From a checkpoint of a small transformer trained on Wikipedia.
Size: 8 layers, width 96, 2 heads of 64, MLP 384 tanh GELU, vocabulary 6069, 1.58M parameters.
Architecture: no biases in attention or MLP, tied embeddings, attention and MLP in parallel.
Training: a variant of Adam for these matrices, 13135 steps.
Each number is 128 + 24 x the weight over its row's rms, rounded and kept within 0 to 255. Layers, rows and columns count from 0. The size above them is the row's rms in percent of the matrix's.

# layer 2 MLP down (transposed), 384x96, rms 0.193, rows 21-56, columns 0-95
size [111 105  89  90  82 115  91  82  81 105 101  96  97  86 111  89  84  93  81  93 104  93  89 114 112 101 101 103 109  98  89  84  98  85  93 105]
[[113 139 148 143  64 143 112 144 133 101 157  94 105 156 110  59 110 149 153 137 144 144 134 122 160 110 164 175 137 126 127  99  72 165 112 142 135 145 126 169  75 128 127 127 104 132 114 111 119 117 166 136 102 117 106 138  96 134 133 141 117  68 122 137 133 121 119 157 113 169 100 140 153 109 123 131 125 128 143 148 148 124 147 103 157 129 137 121 121  80 148 135 124 156 148 168]
 [102 159 104  98 127 139 151 114 142 153 136 138 105 122  97 150 115 107 143 114 102  98 148  91 163  96 128 153 174 136 113 122 102 107 102 139 206 121 138 106 164 107 132 144 127  81 149 123 130 146 110 134 132 116 169 124 148 129 163 144 106 140 110 123 128  92 115 162 107 123 139  95 169 152 125 126 152  98 125 112 139 105 115 168 137 139 123 146 124 117 152  92 170 124 169  70]
 [150 138 159 170 149 119 121 172 143 117 124 124 107  89  96 165  73 148 152  63 151 132 108 146 126 128  90 113 126 112 116 165 135 129 114 149 170 140 112  99 123 144 118 116 110 124  94 103 111 136 109 114 122 122 148 163 133 127 124 111 135 125 141  99 131 161 123 129 115 112 131 117 132 133 113  79 157  68 171 153 109 138 190 134 168 133 118 147 107 134 108 176 132 143 112 136]
 [137 126 109 119  92 129 118 127 122 109 125 170 139  94 141 129 127 103  96 153 121 121 127 171 127 149 141 108 132 134 108 130  70 118 125 153 105 124 129 126 131  91 133 132 151 117 155 118 135 114 123 102  57 157 131 123 133 155 108 125 155 122 143 144 150 111 156 104 154 128 126 125 124 111 164 117 130 130 137 137 205 132  99 122 139 158 214 119 120 129 114 109 134  53 141 153]
 [120 104 135 154 101 138  91  88 114 135 142 124 152 158 137 124 122 128 171 127 111 101 125 134 150 111 142 130 134 135 139 104 123 138 169 160 114 137 155 122 101 165 134 131  90 129 143 119 141 130 105 127 166 141  82 139 139 157 171 115 135 123 136 115  79 134  82 141 114  96 159 199 142  90  82 122 164 100  97 164 113 108 122 101 158 133 125 110 138 105 123 133 144 112 184  97]
 [171 127  97 180 136 113 142 139 110 110  99 160 136 123 145 106 104 120 123 130 153 122 135 173 145 146 115 151 165  87  92 108  76 112 111 145 103 140 123 171 147 115 144 130 125 135 121 110 135 149 144 137  47 108 130 114 142 147 160 119  97 128 125  92 142 151 136 125 156 115 107 132 123 144 136 126  93 123 130 140 158 114 129  87 168 121 189 134  76 149 104 110 130 116 105 145]
 [166 119 151 124 137 121 106 151 109 136 146 132 122 149 159 107 171 112 125 135 146 110 126 116 118 121 125 132 147 110 122 119 106 159 125 136  98 137 134  67 150 139 135 148 135 128 133 176 120 103  83 102 193 144 126 131 104 108 161  99  77 134 104 148 123 128 129 134 156 116 174 118 149 178  80 105 151 141 150 133  65 168 133 118 119 107  83 137  90 122 114 121 129 145 116 155]
 [123 131 125 130  87 160 112 136 158 124 145 167 149 146 114 149 136 128 169 134 143  95  98  95 106 129 133 145 118 133  99 157 156 123 150 164 125 107 143 120 138 103 115 125 124 162 109 109 122 142 123 170  88 118 138 141 169 128 123 138  92 110  48 131 121 130 118 116 158 128 138 120 114 160 102 128 131 147 148  67 151  84 114 117 119 149 186 119  90 171 119 146 111 138 111  88]
 [174 113 148  94 149 151 120 119 108 162 155 104 127 113 134 103 121 132 159  83 155 170 115 113 165 111 138 130 173 121 150 102 146 102 112 123 137 126 161  87 171 130 123 142 159 142 101 125 113 128 110 163 208 126 130 124 119 118 139 137 158 137 116 131  96 103 118 153 115 114 143 107 137 141 111 139 127 135 139 148 118 131 101 146 111  63  66 116 116 136 148 107 112 150 122  91]
 [166 161 111  99 126  96 151 143 126 136 127 110 149 139 136 107 144 162 114 177 143 117 115 128 156 101 106 190 159 129 164 148  97  98 114 122  75 159 121 118 122 107 106 139  87 138 134 108 128 115 107 114 147 148 119 150 166 127 145  97 143 130 125 151 111 114 130 116 132 149 135 126 110 191 123  83 113  99 177 108 127 104  99 164 118 115 125 140  96  80 166 154 130 115 140 112]
 [ 78 139 108 119 151 114 164  75 111 154 128 152 152 182 152 105 131 142 138 125 110 124 135 140 139 125 116 162 107 124 156 109 137  94  99 118 147 130 131 120 121 152  93 124 101 103 170 116 169 119 110 160  63 127 176 121  98 137 148 140 160 180  90 129 143 112 134 131  90 142 150 120 122  90 100 137 125 117 109 151 147  90 141 129 136 160 140 120  93 122 125 133 153  88 135 142]
 [136  90 117 137 164 149 109 139  94 138 127 145 134  71 149 108  97 160 190 121 144 129 120 116 151 122 107 156 137 135 131 112 142 123 144 185 180 119 121  88 127 120 135  88 130 134 106 108 110 176 129 132  66 114 113 138 117 109 119 107 130 132 168  80 168 153 131 133 157  93 152 143 121 118 118 127 122 138 124 155 168 107 131 108 125 122 166 107 109 105 165 117 130 133 128  88]
 [153 116 119 137 139 127 175 159  88 117 105 119 114 107 137 106  94 151 162 121 104 152 165 143  93 119 126 124 118  99 102 147  87 131 115 190 107 155 143 123  96 112 144 107 160 120 127 112 103  97  85 141 137 152 134 133 125 118 155 120 118 138 117 129 165  97 177 120 113 109 113 111 139 142  97 123 138 127 116 135 178 157 136  90 144 189 130  83 175 121 129 110 163 147 127 149]
 [124 154  76 110  94 106 139 140 155 103 144 129 133 131 141 118 175 120  81 109 138 117 114 183 107 123 107 153 168 136 124 146 155 120  88 141 156 122 114 138 146 154 147 101 119 136 123 138 145 121 100 129 138 129 106 144 115 106 173 148 139 155  93  98 114  99  92 115 125 126 152 158 107 142  88  79 110 127 167 147 126 133 152  64 158 146 108 154 112 124 149 169 136 108 149 100]
 [136 119 129 138 170 175 125 132 122 120  95 137 121 135 158 132 178 121 117  92 107 122 107 131 158 118 113  84 127 167 152 173 110 134 104 139 133 142  92  93  96  95 118 111 168 134 141 173 142 148 143 150 154 115 122 163 152 138 175  90  85 107 119 131 140 114 126 132 165  82 126  99 145 111 141 134 117 171 159 103 101 103 150 149 106  93 136 129  86 117 126 122 132 104 114 105]
 [114  99 114 129 126 124 120 140 131 160 119  77 129 108 126 134 126 144 130 156 114 128 127  91 115 109 147 149 112 133 131 129 134 148 130 138 187 150 139 112 139 146 131 124 107  98 113 119 142 122 125 159 223 123 153 141 122 111 128 109 138 134 122 129 139 132  94 135 107 132 140 135 146 137 111 122  98 139 104 133  95 132 124 122 101 104  14 150 127 135 121 130 157 192 166 125]
 [136 131 168 167 129 107 113  71 117 178 126 146 103 100 120 106 110 117 150 172 109 105 124  75 156 171 187 100 157 147 138 116  85 130 123 103 147 143 114  79 144 147 129 151 143 117 163 151  93 117 136 124  95 119 118 155 100 110 134 143 125 120 118  81 122 140 126 158 129 167 120 145 110 132 127 115 109 154 131 172 138 125 107 150 124 101 134 122 105 100 144 114 147 169 124 129]
 [133 145 115 107 121 149 170  88 146 145 128 115  71 130 149 139 177 134 125 175 132 109 115 122 157 115  73 124 158 150 169 165  64 115 126 115 134 163 124 145 143 121 115 114 138 109 131 123 120 166  92 102 102 110 130 158 132 160 124 118 119 137 109 103 105 169  92 141  69 167 129 144 111 142 146 122 147 152 168 135 117 109 146 131 128 147 146 123 119  94 127 108  89 122 113 113]
 [112 124 123 124 115 124 128 128 160 155 125 101 157 142 136 103 118 138 122 164 143 113 130 129 130 126 131 109 133 145 132  87 118 103 108 175 142 121 181  86 100 153 125  94 119  83 135 125 141 143 150 116 184 124 138 112 125 132 144 114 142 142 109 119 138  89 111 135 125 159 131  71 157 103 160 127 123 112 123 137  62 177 122 149 157 139  71 129 115 114 188  94 111 157 141 149]
 [140 126 102 133 123 173  92 118 123 100 142 140  93  93 132 151 117 180  96 115 135 110 149 122 100 105  95 183 155 149 135 136 159 126 125 146 123 119  99 114 176  95 124 115  96 144 137 108  96 120 107 137 114 117 120 157 162 100 105 148 103 135 159 109 144 149 102 136 125 143 126 110 121 165 144 111  72 120 123 187 161 135 142 130 150 155  87 133 141 119 139 141 135 144 170  80]
 [139 124  97 127 100 130 135 132 115 117 153 151 137 111 129 116 101 138 101 142 124 148 131 175  97 121 125 140 129 143 108 124  61 114 132 134 146 155 162 125 156  90 150 132 135 130 135 127 148 105 105 107  36 168 149 140 124 142 131 128 133 128 136 161 177 130 131 140 144 109 104 129 125 137 120 137 122 125 108 122 169 111 124 102 114 159 212 133 124 106  96 112 154  67 131 128]
 [145 128 124 156 115 107 123 128 152 108 135 102 135 126 141 113  98 120 136 158 128 118 137 141 120 103  90  86 129 120 142  98 162 155 152 158 163  95 162  79 130 138 156 138 112 101 157 108 148 131 130 150  68 126 163 147 116 131 137  75 149  85 113 140  98 170 140  97 106 174 126 140 144 138 122 114 161  71 126 143 138 121 103 108 133 147 145 100 112 125 120 131 135 157 169  77]
 [140 148  81 148 122 124  59 102 116 160 121 139 142 123 120 139 153 141 145 167 123 123 124 154 124 112 178 139  96 129 125 180 152 127 143  91 139 120 107 138 102 100 137 105 111 103 168 136 162 159 127 103 143 135 111 164 134  88 124 155 103 174 112 139 134 145 134 133 117 166 164  94  86 101 136 110 111 130 111 163 132 108  77 104  88 118 139 150 150 104 160 116 134 129 121 119]
 [161 107 132 151 122 166  83 135 120 133 129 173 149 115 126 139 127 156 130 117  75 115  91 153 121 151 104 177 130 104  98 145 140  93 140 143  92 137 158 128 138 130 127  89 173 148  84 140 114 117 137  72 201 128 133 160 120 122 130 143 129 139 121 148 135 129 127 158 121 161 120 135 130 107 138 105 114 130 163 137 107 139 135  78 122 116 121  85 154 139 132 111 152 116  75 122]
 [137 139 133 114 150 141 154 101 133 123 127 138 107 104 127 110 144 108 179 106 131 111 154 134 114  98 106 120  87  83 131 104 133 113 156 125 181 124 146 150 140 168 126 112 154 100 126 108 134 127 132  77 102 132  74 153 155 148 118  69 134 121 127 118 145 139 138 137 120 123 123 104 170 180 106 174  89 112 117 110 105 145 120 149 136 165 154 130 123 120 177 102 133  88 148 161]
 [124 109 146  99 121 151 135 129 127 124 135 129 106 163 147  67 156 104 176 160  90 130 179 140 115 106 130 124 110 116 173 115 135  97  92 198 139 112 134 126 130 146 127  89 151 141  86 137 175 120 127 116 153 154 100 121 125 139 133 118 119 132 145 125 113  99 160 140 115 118 134 134 131 140 163 136 107 117 145 124 104 144 126 106 160 120  47 153 134 115 105  90 108 135 157 131]
 [161 125 103 130 156 150 107 129 133  79 116  84 129 119 134 127 103 131 142 114 132 116 141 130 143  84 124 134 174 158 143 137 133 146 149 158 114 146 140 146 113  80 157  91 145 168 158 129  91 174 136 103 144 142  84 100 119 112  95 125 140 150 149  92 136 154 100 101 103 116 114 114 154 154  84 124 122 123 153  88  74 118 124 141 177 148 158 149 132 144 136 152 150 122 128  90]
 [121 104 134  90 151  94 160 143 149 183 146 115 142 158 112 144 139 146 156 112  98 160 126  99 116 131 142 131 139 131 153 130 169  90 115 139 177 123 132 113 154 131 103 112 119 110 116 156 127 132 184 120 126 123 138 149 111 123 145 124 117 141 123  98 103  93  97 150  86 123 139  91 145 143  96 122 114 135  96 121  79 162 155 127  95 106 107 133 127 120  93 117 168 202 144 113]
 [132 116 118 160 106 118 122 115 113 117  89 143 126 104 102 114 153 122 110 104 145 128 113 107 136 113 147 147 147 162 192 148 137 102 114 161 126 118  92 160 155 102 109 108 143 140 145 121 164 157 152 131 148 138  60 113 151 121 138 126  84 120 113 133 130 146 107 133 124 172 120 135 118  98 160  93 116 148  92 116 106 163 153 166  94 136 122 188 119  90 102 118 173 153 120 116]
 [104  93  97 121 108 136 116  94 115 145  92 109 116 146 128 128 156  86  91 162 154 153  77 136 156 115 155 110 140 142 159 135  99 117 162 111 155 114 114 125 129 129 150 138 112 146 126 118 134 148 167 142  81 107 118 122  86 156  94 110 154 128 137 110 123 139 143 123 167 166 140 149 108 177 124  80 150 129  99 104 139 140 103 142  97 162 153 127 140 138  93 146 124 195 124 124]
 [126 144 120  92 154 148  84 119 114  97 122 155 162 131 118  72 127 132 138 106 106 126 145 115 167 121 165  85 169 159 143 150 126 114 130 150 127 169  87  95 103 165 112  71 116 112 139 156 173 133 109 137 136 109 147 114 116 123 151 129 128 157 136  78 141 140 121 167 135  71 123 121 155 120 123 134  96 159 142 112 132 132 101 108 143 126  80 114 154 148 133 164 135 112 129 132]
 [155 134 126 146 152 160 118 134 127 108 158 101 131  91 184  96 114 116 141 175 130  98 173  72 150 131 135  97 143  94 130 112 110 137 144 109 148 157 104 121 117 125 134 117 158 159 116 119 140 125 150 102 116 133  88 149 123 109 116 167 130 122 147  91 152 153 136 113 136 111 132 116 129 143 120 134 101 157 160 116  52 123 168 112 124 117 101 131 136 137 111 130  62 104 153 155]
 [151 133 139 112 112 160  82 103 135 111 103 130 146 111 134 104 156 121 132 103 138 150 124 115 121 103 115 162 154  89 102 168 129  97  89 170  77  81 148 148 123 105  97  99 135 115 143 149 172 126 132  89 127 106  93 134 118 139 170 121 128 148 138 167 125 116 164 162  96 104 146 104 150 142 169  85 118 142 136 144 121 143 157 130 111 134 120 139 138 147 118 156 146 121 188 108]
 [176 142 138 117 134 143 158 138 115 142 156  77 130  99 133 125  92 148  87 152 114 148 172  98 125 146 137 168 145 130  98 109 156 131 136 149 115  95 160 135 108 177 129 182 142 115 129 138  93 123 150 124 127 141 140 115  92 140 141 149  90 125 141 142 144 134 109 119 114 163  89 113 135 110 137  84 114 104 102 161 159  98 148  74 132 123  81 128 151 130 103  91 123 106 148 127]
 [123 141 111  98 191  92 152 162 139 130 103 115 140 135  97  74 127 119 155  99  92 135 127 142 106 127 114 103 176 100 109 109 153 132 123 144  90 132 190 124 133 123  78 146 123 132 153 120 195 124 121 103 128 143 124 120 162 114 168 141 168 123 130 139 108 106 121 147 120 160 138 120 156  88 102 111  94 126 144 115 109  97 123 149 125  93 137 116 133 122 151 118 139 166 148 135]
 [123 116  93 123 119 156 157 173 132 124 173 153 130  79 134  69 158 105 150 143 118 123  63 140 116 135 135 124 130 128 160 130 155 133 162 132 107 116 141 129 114 140 150 110 150 143 168 109 127 104 119 112 131 109 157 154 106 131 128 114 138 159 126  93 118 135 179 132 128 108 130 174 127 136 142 124 142 119 105 124 145 154 106  55 169  93 105 140 134  97 107 146  93  87 121 143]]
# layer 2 MLP up, 384x96, rms 0.238, rows 22-57, columns 0-95
size [103 101  60  98  97  96  89  93 106 100 105  98 102 106 107  98 105  85 102  69  97 101 104 111  94  98 111 106 100  87  87 104  97  93 107  98]
[[167  91 140 145 142 138 167 103  93 173 133 117  98 146 103 152 128 113 106 138 191 167 116  88  94 128 133 108 114  94  77 125 123 127 100 167 141 151 125 117 165 152 124 100 156 139  92 149 140 105 147 140 112 152 136 117 112 119 142 142 129 154 116 126 102 158  92  85 154  88 127 102 157 124 116 109 112  94  83 159 127 116 110 143 117 141 150 144 132 155 140 112  92 117 139 145]
 [127 109 150 138 132 100 118 126  92 146 119 122 126 155 113 177 169 167 136 161 102 132 152 126 120 143 119 140 148  93 126 165  78  88 157 133 116 181 130 172 154  68 176 134 120 104 129  91 131  90 108 143 126 143 122 146  87 145  78 124 150 127 131 111 146 110 142 106 105 111 143 122 138 131 110 119 150 137 120  96 128 127 132 163  93 138 138 140  96 108 112 147 150  97  85 138]
 [108 121 120 116 139 133  86  96 114 120  89 180 137 146 169 143  96 102 125 134 133 140 126 185  97 139 130 129 141  90 107 140  87 155 128 117 129 126 154 103 143 133 135 116 124 142 151  76  97 129  83 113 106 135 143  82 144 123  87 125 151  99 140 156 155 143 133 114 122 145 120 121 155  97 116 139 130 132  78  95 156 147 135 113 154 151 174 152 166 134 175 103 104 101 125 118]
 [ 47 104 118 124 137 147 124 161 118 132 124 156 144 127 184 125 119 141 137 115  69 131 126 138  86  97 130 140 151 139 102 133 107 175 160 147 134 136 134 121 136 141 107  79 113 140 156 125 121 129 131 101 122  97 138 116 149 109 136 157 156 116 130 143 139 117 140 144 127  91 156 115 160 124 127 176  97 110 100 138 138 134 149  89 142 130 130  84 120 107 153 116 165  86 142 184]
 [151 120 115 127 117  91  56 129 136 100 115 137 162 130 172 102 119  82 138 145  80 124 149 142 107  93 129 154 156 110 129  91 120 147 158 125 184 124 150 137 125  84 134 155 138  90 126 151 150 172 117 141  94 110 143 158 163 139 130 120 114 141 131 129 134 134 107 124 159 136  69 145 119 103  93 127 110 156 126 141 144 145 123 111 124 132 147  61 118 116 111 151 126 119 133 112]
 [ 95 122 169 184  96 167 140 131 115 137 171 105 149 126 143 133 134 114 110 139 133 191 118 108  69 149 110 157 127 102 133 156 126 153 119 132 125 127 149 112 134 127 108  97 116 145 120 118 129 132 125  69 116  96 152 109 121 116  60 144 112 124 146 152 151  88 154 118 116 161  90 102 154 143 135 118 124  93 134 121 128 135 138 148 120 123 152 159 131 128 123 107 182 140 109 170]
 [109 132 126 101 131 148 126 119  94 109 118 125 145 167 112  81 143 124 120 125  76 193  97 163 120 160 130 156 150 158 148 138 101 160 109 132 123 164 181 169 138 113 116 118 144 138 165 140 148 129 123 120 118 124 150 112  78 141  71 139 126 137 129  85 146  80 130  91 145 139 141 108 108 125 127 114  94 125  89 119 119 125 121 114 142 151 130 129 133 110 133  94 173 100 147 153]
 [128 122  92 151 127 123 130 135 115 146  93 127  93  86 129 123  87 181 119 136 103 125 152 122 108 120 162 130 120 126 117 113 123 126 143 148 142 127 103 151 110 129 143  99 146 129 182 147 100 139 176  85 120 139 148 180 148 159 160  94 115 138 134 143 163 146 119 154 140 150 148 150 111 115 150 153 100  65 131  66 130 108 159 111 115 147 118 137 103  86  99 103 132 123 152 106]
 [111 121 129 158 100  57 120 137 116 114 138 124 152  97 155 149 128  90 106 147 140 123 109 126  86 136  95 150 134 103 150  88 117 152 158 131 161 121 170 131 170  95 114  86 125 105  93 106 158 157 158  91  97 107 138 116 164 122 113 137 106 131 151 134 120 126 145 122 150 106  81 115 174 115 127  99 150 166 147 148 130 168 128 148 121 123 143  79 139 130 134 155 147 115 147 120]
 [118 144 114 145 109 111 139 179 133 107 107 137 131 106 161 137  97 129  90 209 151 105 125 116  80 133 121 117 110 142 150 125 116 170 106 128 166 109 162 107 119 127 154  88 114 130 162  88 131 152 123 139 107 129 134 114  93 179 129  73 136 142 130 137 130 125 185 119 113 165 154 153 129 126 119 139 146  91 116 119 126 108  77 104 157 121 142 139 107 142 134 120 107 112 116 114]
 [119  89 113  77 124  81  99  85 138 108  95 168 134 110 144 131 125  96 118 172  67 134 163 143 129 103 179  97 109 115 104 101 102 135 127 144 133 125 101 163 194  98 166 165 141 108 111 124 160 122 161 127 121 139 127 139 176 128 129 111 146 146 138 110 112 160 135 123 142 131 146 122 102 118 106 119 145 150 148 115 135 136 116 149 127 144 143 115 141 163  93 123 122 108  99 130]
 [142 129 111 148 103 117 127 113 107 120 120 123 128 121  97 136 126 137  94  90  84 177 106 160 141 115 125 126 108 108 122 138  97 121 154 128 141 175 155 129 166  60 157 122 162 122 158 119  93  61  95 157 125 152 138 159 136 147 133 138 104  99 122 107 137  70 162  99 148 142 141  86 153 147  89 119 125 121 116 130 119 121 149 125 113 160 145 107 154 108 118 134 172 127 141 136]
 [124 162 137 133 145 109 138 159 137 125 144  92 115 135 102  97 132 134 104 108 123 125 119 155 113 102 116 129 163  73 122 145 111 146 100  76 135 162 173 119 139 142 114 135 130 102 100 141 142 127 154  94 117 102 118  86 157 113 132 127 177 107 117 165 183 116 120 144 144  86 113 157 130 131 113 145 125 127 103 139 149 108 120  94 141 149 148 145 108  64 160 134 179 138 173 116]
 [160 102 135 137 153 130  95 116 141 122 125 167 123 119 129 112 138 157 135 131 116 125 150 127 118 136 166 132 127 143 148 111  52 126 167 109 114 172 143 125 135 120 130 126 179  98 121 108 132 126  95  74 118  92 111 161 116 124  98  75 148 119 184 129 102 156 152 133 133 161 123 115 131 104 154 155  85 127 107 122 147 168 138 133  89 130 138  99 145 158  96 132 136 112 121 172]
 [ 98 160 133 189  98 103  78 154 115 154  97 116 111  93 122 143  79 160 129 162 150 154 139 112 120 123 135  88 141 125 135 115 142 116 131 168 163 169 139 153 142  94 108 176 113  99 105 135 128 135 128 130 135 157 160 140 138 129 142  77  95  85 154 130 157 136 134 137 143 153 114 110 132 133 163 163 104 127 107  89 136 140 119 150  94 125 137 127 115  80 140 144 122 130 147 105]
 [142 122 172 135 127  90 142 176 135 115 144 131 111 107 125 124 150 130 117 125 158 135  83  97 139 143 144 151 121 155 144 125 148 116  98 170 152 140  95  97  86 134 141 107 125 145 145 115  86  77 148 113 120 119 181 161  86 114  90 144 155 116 154 150 129  59 125 131 131  96 138  88 111 122 150 132 116  88 131 110 153 153 138 108 152 150 142 114 153  84 104 112 115 137 127 125]
 [ 76 131 143 134 105 141 145 174 124 151 106 143 158 125 123 132 138 122  98  99 106 161 186 147 109 116 137 128 125 130 133 117 100 145 135 155 173 189 165 132 113 109 166 132 107 132 123 148 110 140 172  69 108 117 156 120 115 111 107 123 157  90  80 121 137 117 161  89 107  88 135 106 126 128 185 129 116 101 120 154 114 160 114 138 149 137 136 110 153 125 133 138 145 103 119 115]
 [133 125  86 159 112 136  79  78 100 150  75 138 151 120 109 147 113 118 128 115 107 135 167 151 151 116 130 111 162 103 124 149 127 149 146 142 158 160 134 149 140 142 163 164  94 136 124 129  89 109 142 134 123 117 150 122 100 104 145  81 159 132 163 160 124 115 120  94 147 101 119 121 111 176 137 147  87 153  89 121 105 130 166 148 106 132 131 152 158  99  84 109 148 124 107 110]
 [ 68 126 128 138 107 123 110 147 136 139 179 115 118  95 117 101  99 102  84 113 118 123 169 113 123 129  92 109 176 111 121 107 146 165  84 128 139 134  92  92 130 139  99 116 129 125 109 114 133 147 118 123 123 108 159 114 149 126 122 144 172 127 126 160 155 139 128  88 136 138 141 150 105  97 165 169 115 127 110 113 149 185 134 137 146 117 156 151 118 120  95  88 127 123 160 183]
 [149 129 132 126  88  84  75 115 116 126 132 152 138 125 128  75 105  99  98 133 136  99 137 156 128 104 110 154 120 126 139 152 107 146 154 120 206 113 155 126 129  91 111 127 141 122 134 117 149 119 124 100 116 156 161 129 160 147 146 155 141 108 180 101 186 150  87 137 130 114 120 134 116 116  79 112 112 149 111 114 145 164 120 102 122 137 167 144 158  94 113 122 111  97 113 121]
 [ 87  99 180 119 158 134 127  68 120 131 111 156 120 155 140 136 146 130 144 102  64 154 126 148 123 145 140 148 133 152 101 139 113  94 152 119 106 174 121 133 105 127 156 120 151 118 140 165 159  92 177 107 121 166 139 132 123 130 117 147 124 120 158 120 133  79  97 163 120  62 125  99 122 136 130 142 124 151 115  92 125 130 180 135 110 127 131 120 119 119 108 143 128 104 107 158]
 [114 140 131 137  78 160 108 138 102 100 121 138 147 146 127 179 101  99 100 148 140 126 151 104 116 150 121  90 157 109 101 119 149 146 113 118 123 116 148 139 152 135 168 134 187 138 109 111 122  99 117 120 110 160 139 143 112 138 104 134 145 125 105 140 174 107 111 122 135 124 104 163 139  94  94 155  96  89 161 160 157 105 149 168 146 130 140 112  98 137 114 129  69 111 161  85]
 [ 89 148  88 157 161 113 166 104 150 129 154  97 153 102 120 106  84 149  78 121 127 144 122 173  86 149 107 144 110 113 124 128 120 188 149 153 142 134 157 147 146  93 105 108 159 134 133 142 156 102 156 133 128 138 141  97 143 131 138 142 163 109 108 137 134 142 113 120 162 113 135  91 138 114  99 112  91 121 101  80 122 164 148 116  94 125 148 128  96 129 104 118 167 115 153 147]
 [128 138 127 148 115  94 158 143 141 135 150 133 181  73 158 136  91 109  97 147 110 131 119 141 105 135  93 151 118 148 163 124 102 144 149 153 147 152  90 135 103 107 134 156 162 120 174 138 136 104 139  92 105 113 137  98  60 122 103 126  97 158 149 127 137  88 139 133 130 117 115 114 150  78 159 112 135 143 109 130 141 151 121 150 132 133 143 163 132  93 145  95 164 101  91 123]
 [142 142 127 165 112 119 108 143 124 153  99 143 176  92 108  95 149 109 153 144  89 193 129  74 138 170 126 103 145 165 131 106  85 138 142  81 148 131 110 119 115  98 113 113 133  84 137 124 145 157 126 104  84 166 153 119 131 125 163 113 101 128 155 111 161 112 106 125 145 121 103 125 104 134  91 141 149 135 122 119 133 171 112  92 109 146 131 107 153 111  94 125 109 116 110 134]
 [ 91 121 127 125 142  80 103 161 148 153 152 130 110 112 139 121 126 138  98 140 123 113 144  99 155 123 154 157 106  98  90 112 129 131  66 112 146 122 138 161 144 154 124 160 142  81  86 106 106 135 141 125 122 113 143 147 151 114 122 124 178 149 104 161 143 110 123 197 132 136 139 143 112  85 126 142 139 138  92 169 169 111  83  86 134 129 148 147 122 140 140 124 104 130  97 146]
 [142  95 104 136 103 124  84 156 129 144 128 155  87 125 118 112 114 137 128 194 116 123 106 118 126 131 153 133 130 182 140 142 114 131 132 125 152 122  94 161 180 113 132 111 100  98  77 135 145 138 157 120  96  88 163 131  88 108 132  66 129 162 144 124 114 155 119 134 131 153 148 121 136 145 105 133 113  93 115  95 152 142 111  83 103 134 153 140  90 101  94 131 129 136 137 156]
 [ 95  86 154 112 100 112  92 121  87 126 111 173 101  83 113 103 126  87 108 149 108 113  95 115 124 159 148 129 102 149 111 139 121 153 135 134 138 151  99 133 175 126 173 133 157  87 154 180 123 138 158 106 104 123 138 100 154 134 149 163 134 124 134 138 158 130 101 109 117 127 126 108 150 129 120 184 113 122 124 139 150 142 179 139  88 119 145 136 147  88 134 135 112  98 152 100]
 [127  79 142 133 102 138 145 162 125 130 135 126 119 107  88 146 116 150 106 126 164 144 135 105 141 116 127 158 124 166 142 125 130 174 117 188 126 147 112  79 104 102 151 114 120  99 104 154 126 100  99 118 132 137 146  89 154 142 119 126 132 106 170 149  99  81 187 113 155 158  87  83 150 124 132 158 117 107 147  89 149 149 138 124  78 124 144 112 129 121 138  95 133 142 124 138]
 [ 99 139 130 188 113 140 143 104 139 132 108 125  99 113 145 166 131  95 101 126 159 107 160 154 124 117 114 107 133 133 129 130 117 124 140 158 168 128 125 136 142 110 132 120 120 143  89  88 148 138 136 130 112 104 151  88 150 172 130 125 201 124 106 142 131  98 186 129 149  94 128 119  96 118 130 107 119 160 130 117 115 127 115 139  82 145 132 147  51 175 153 128 133 126 144 105]
 [111  71 101 141 130 152 116 141 177 148 151 123 132 143 115 130 106 107  68  98 157 125 138 110 145 125 147  90 128 113 130 138 128  78 138 135 140 143 109 132 128 116 123 112 122  98 123 110 130 130 175  75 110 155 115 131 106 148 167 153 127 115 132 155 160 123 135  97 168 135 128 137 111 131 123 132 158 139 147 133 114 124 124 158 106 168 142 130 152  42  84  88 151 121 107 141]
 [161 161 142 116 153 146 133 128 151 155 119 137  91 114 126 172 115  86 106 136 111  91 138 117  69 109 113 164 101 130 119 122  91 106 100 125 162 118 109 171 168 106 140 112 121 105 156 165 126  77 114 168 119 131 118 143 144 107 139 147 149 113 123 122  99 107 131 101 142 106 163 102 145 136 108 115 154 156  92 144 137 133 183 115  95 138 159 107 134 117 109 106 178 123 121 109]
 [128 116 121 148 105 122  90 110 123 117 109 110 145 124 128 113 133 136 138 169 131 143 138 130 120 133 155 130 172  79 168 168 128  94  96 137 166 101  86 144  72 114 144  90 136 124 103  90 138  98 132 124 101 160 161 131 169 159 102 145 115  94 188 131 139 137 150 125 153 135 110 130 127 172 147 122  92 135 130 117 141 150 118 104 187 125 139  75 129 110 117 138 111 124 117 121]
 [125 141 138 110 118  99  95  73 152 111 153 102 123 111 126 133  85  91 111 183 139 151 140 131 139 127 139  92  98 130 133 111  77 102  89 118 130 127 181 118 145  86 168 178 132 122 141 113 145 138 127  87 118 122 124 124 116 129 140 119 146 142 121 142 162  98 132 168 114 151 174 142 128 104 111 115 112  93 128 135 171 115 136 114  69 126 165 140 119 169 145 151 118 140 125 129]
 [106 141  91 116 136 156 151 145 105 131 124 112 139 117 126 100 103 141 121 120 139 170 137 169  89 144 127 124  69 121 133 114  67 157 123 137 173 135 125 112 143 134 137 139 119 123 150  78 159 139 134  97 107 160 129 115 139 159 172 128 103  91 139 123 146 135 150  85 156  80 153 112 126 175 163 135 134  99 131 142 115 150 112  89 128 162 144 172 108  99 121 104 143 104 116 145]
 [119  68 174 121 128 165 107 122 131 153 133 184  66 129 138 108 102 119 133 109 121  98 162 154 140 151 133 134 132 130 106 167 122 129 150 107 130 120 143 105 105 140 149 121 166  74 123 124 123 144  91  95 100 118 147  92 129 111 122 126 161 117 130 141 123 103 150  93 137 116 124 124 158  53 106 133  94 102 141 101 166 120 169 147 105 142 138 110 132 152 147 125 124 124 144 133]]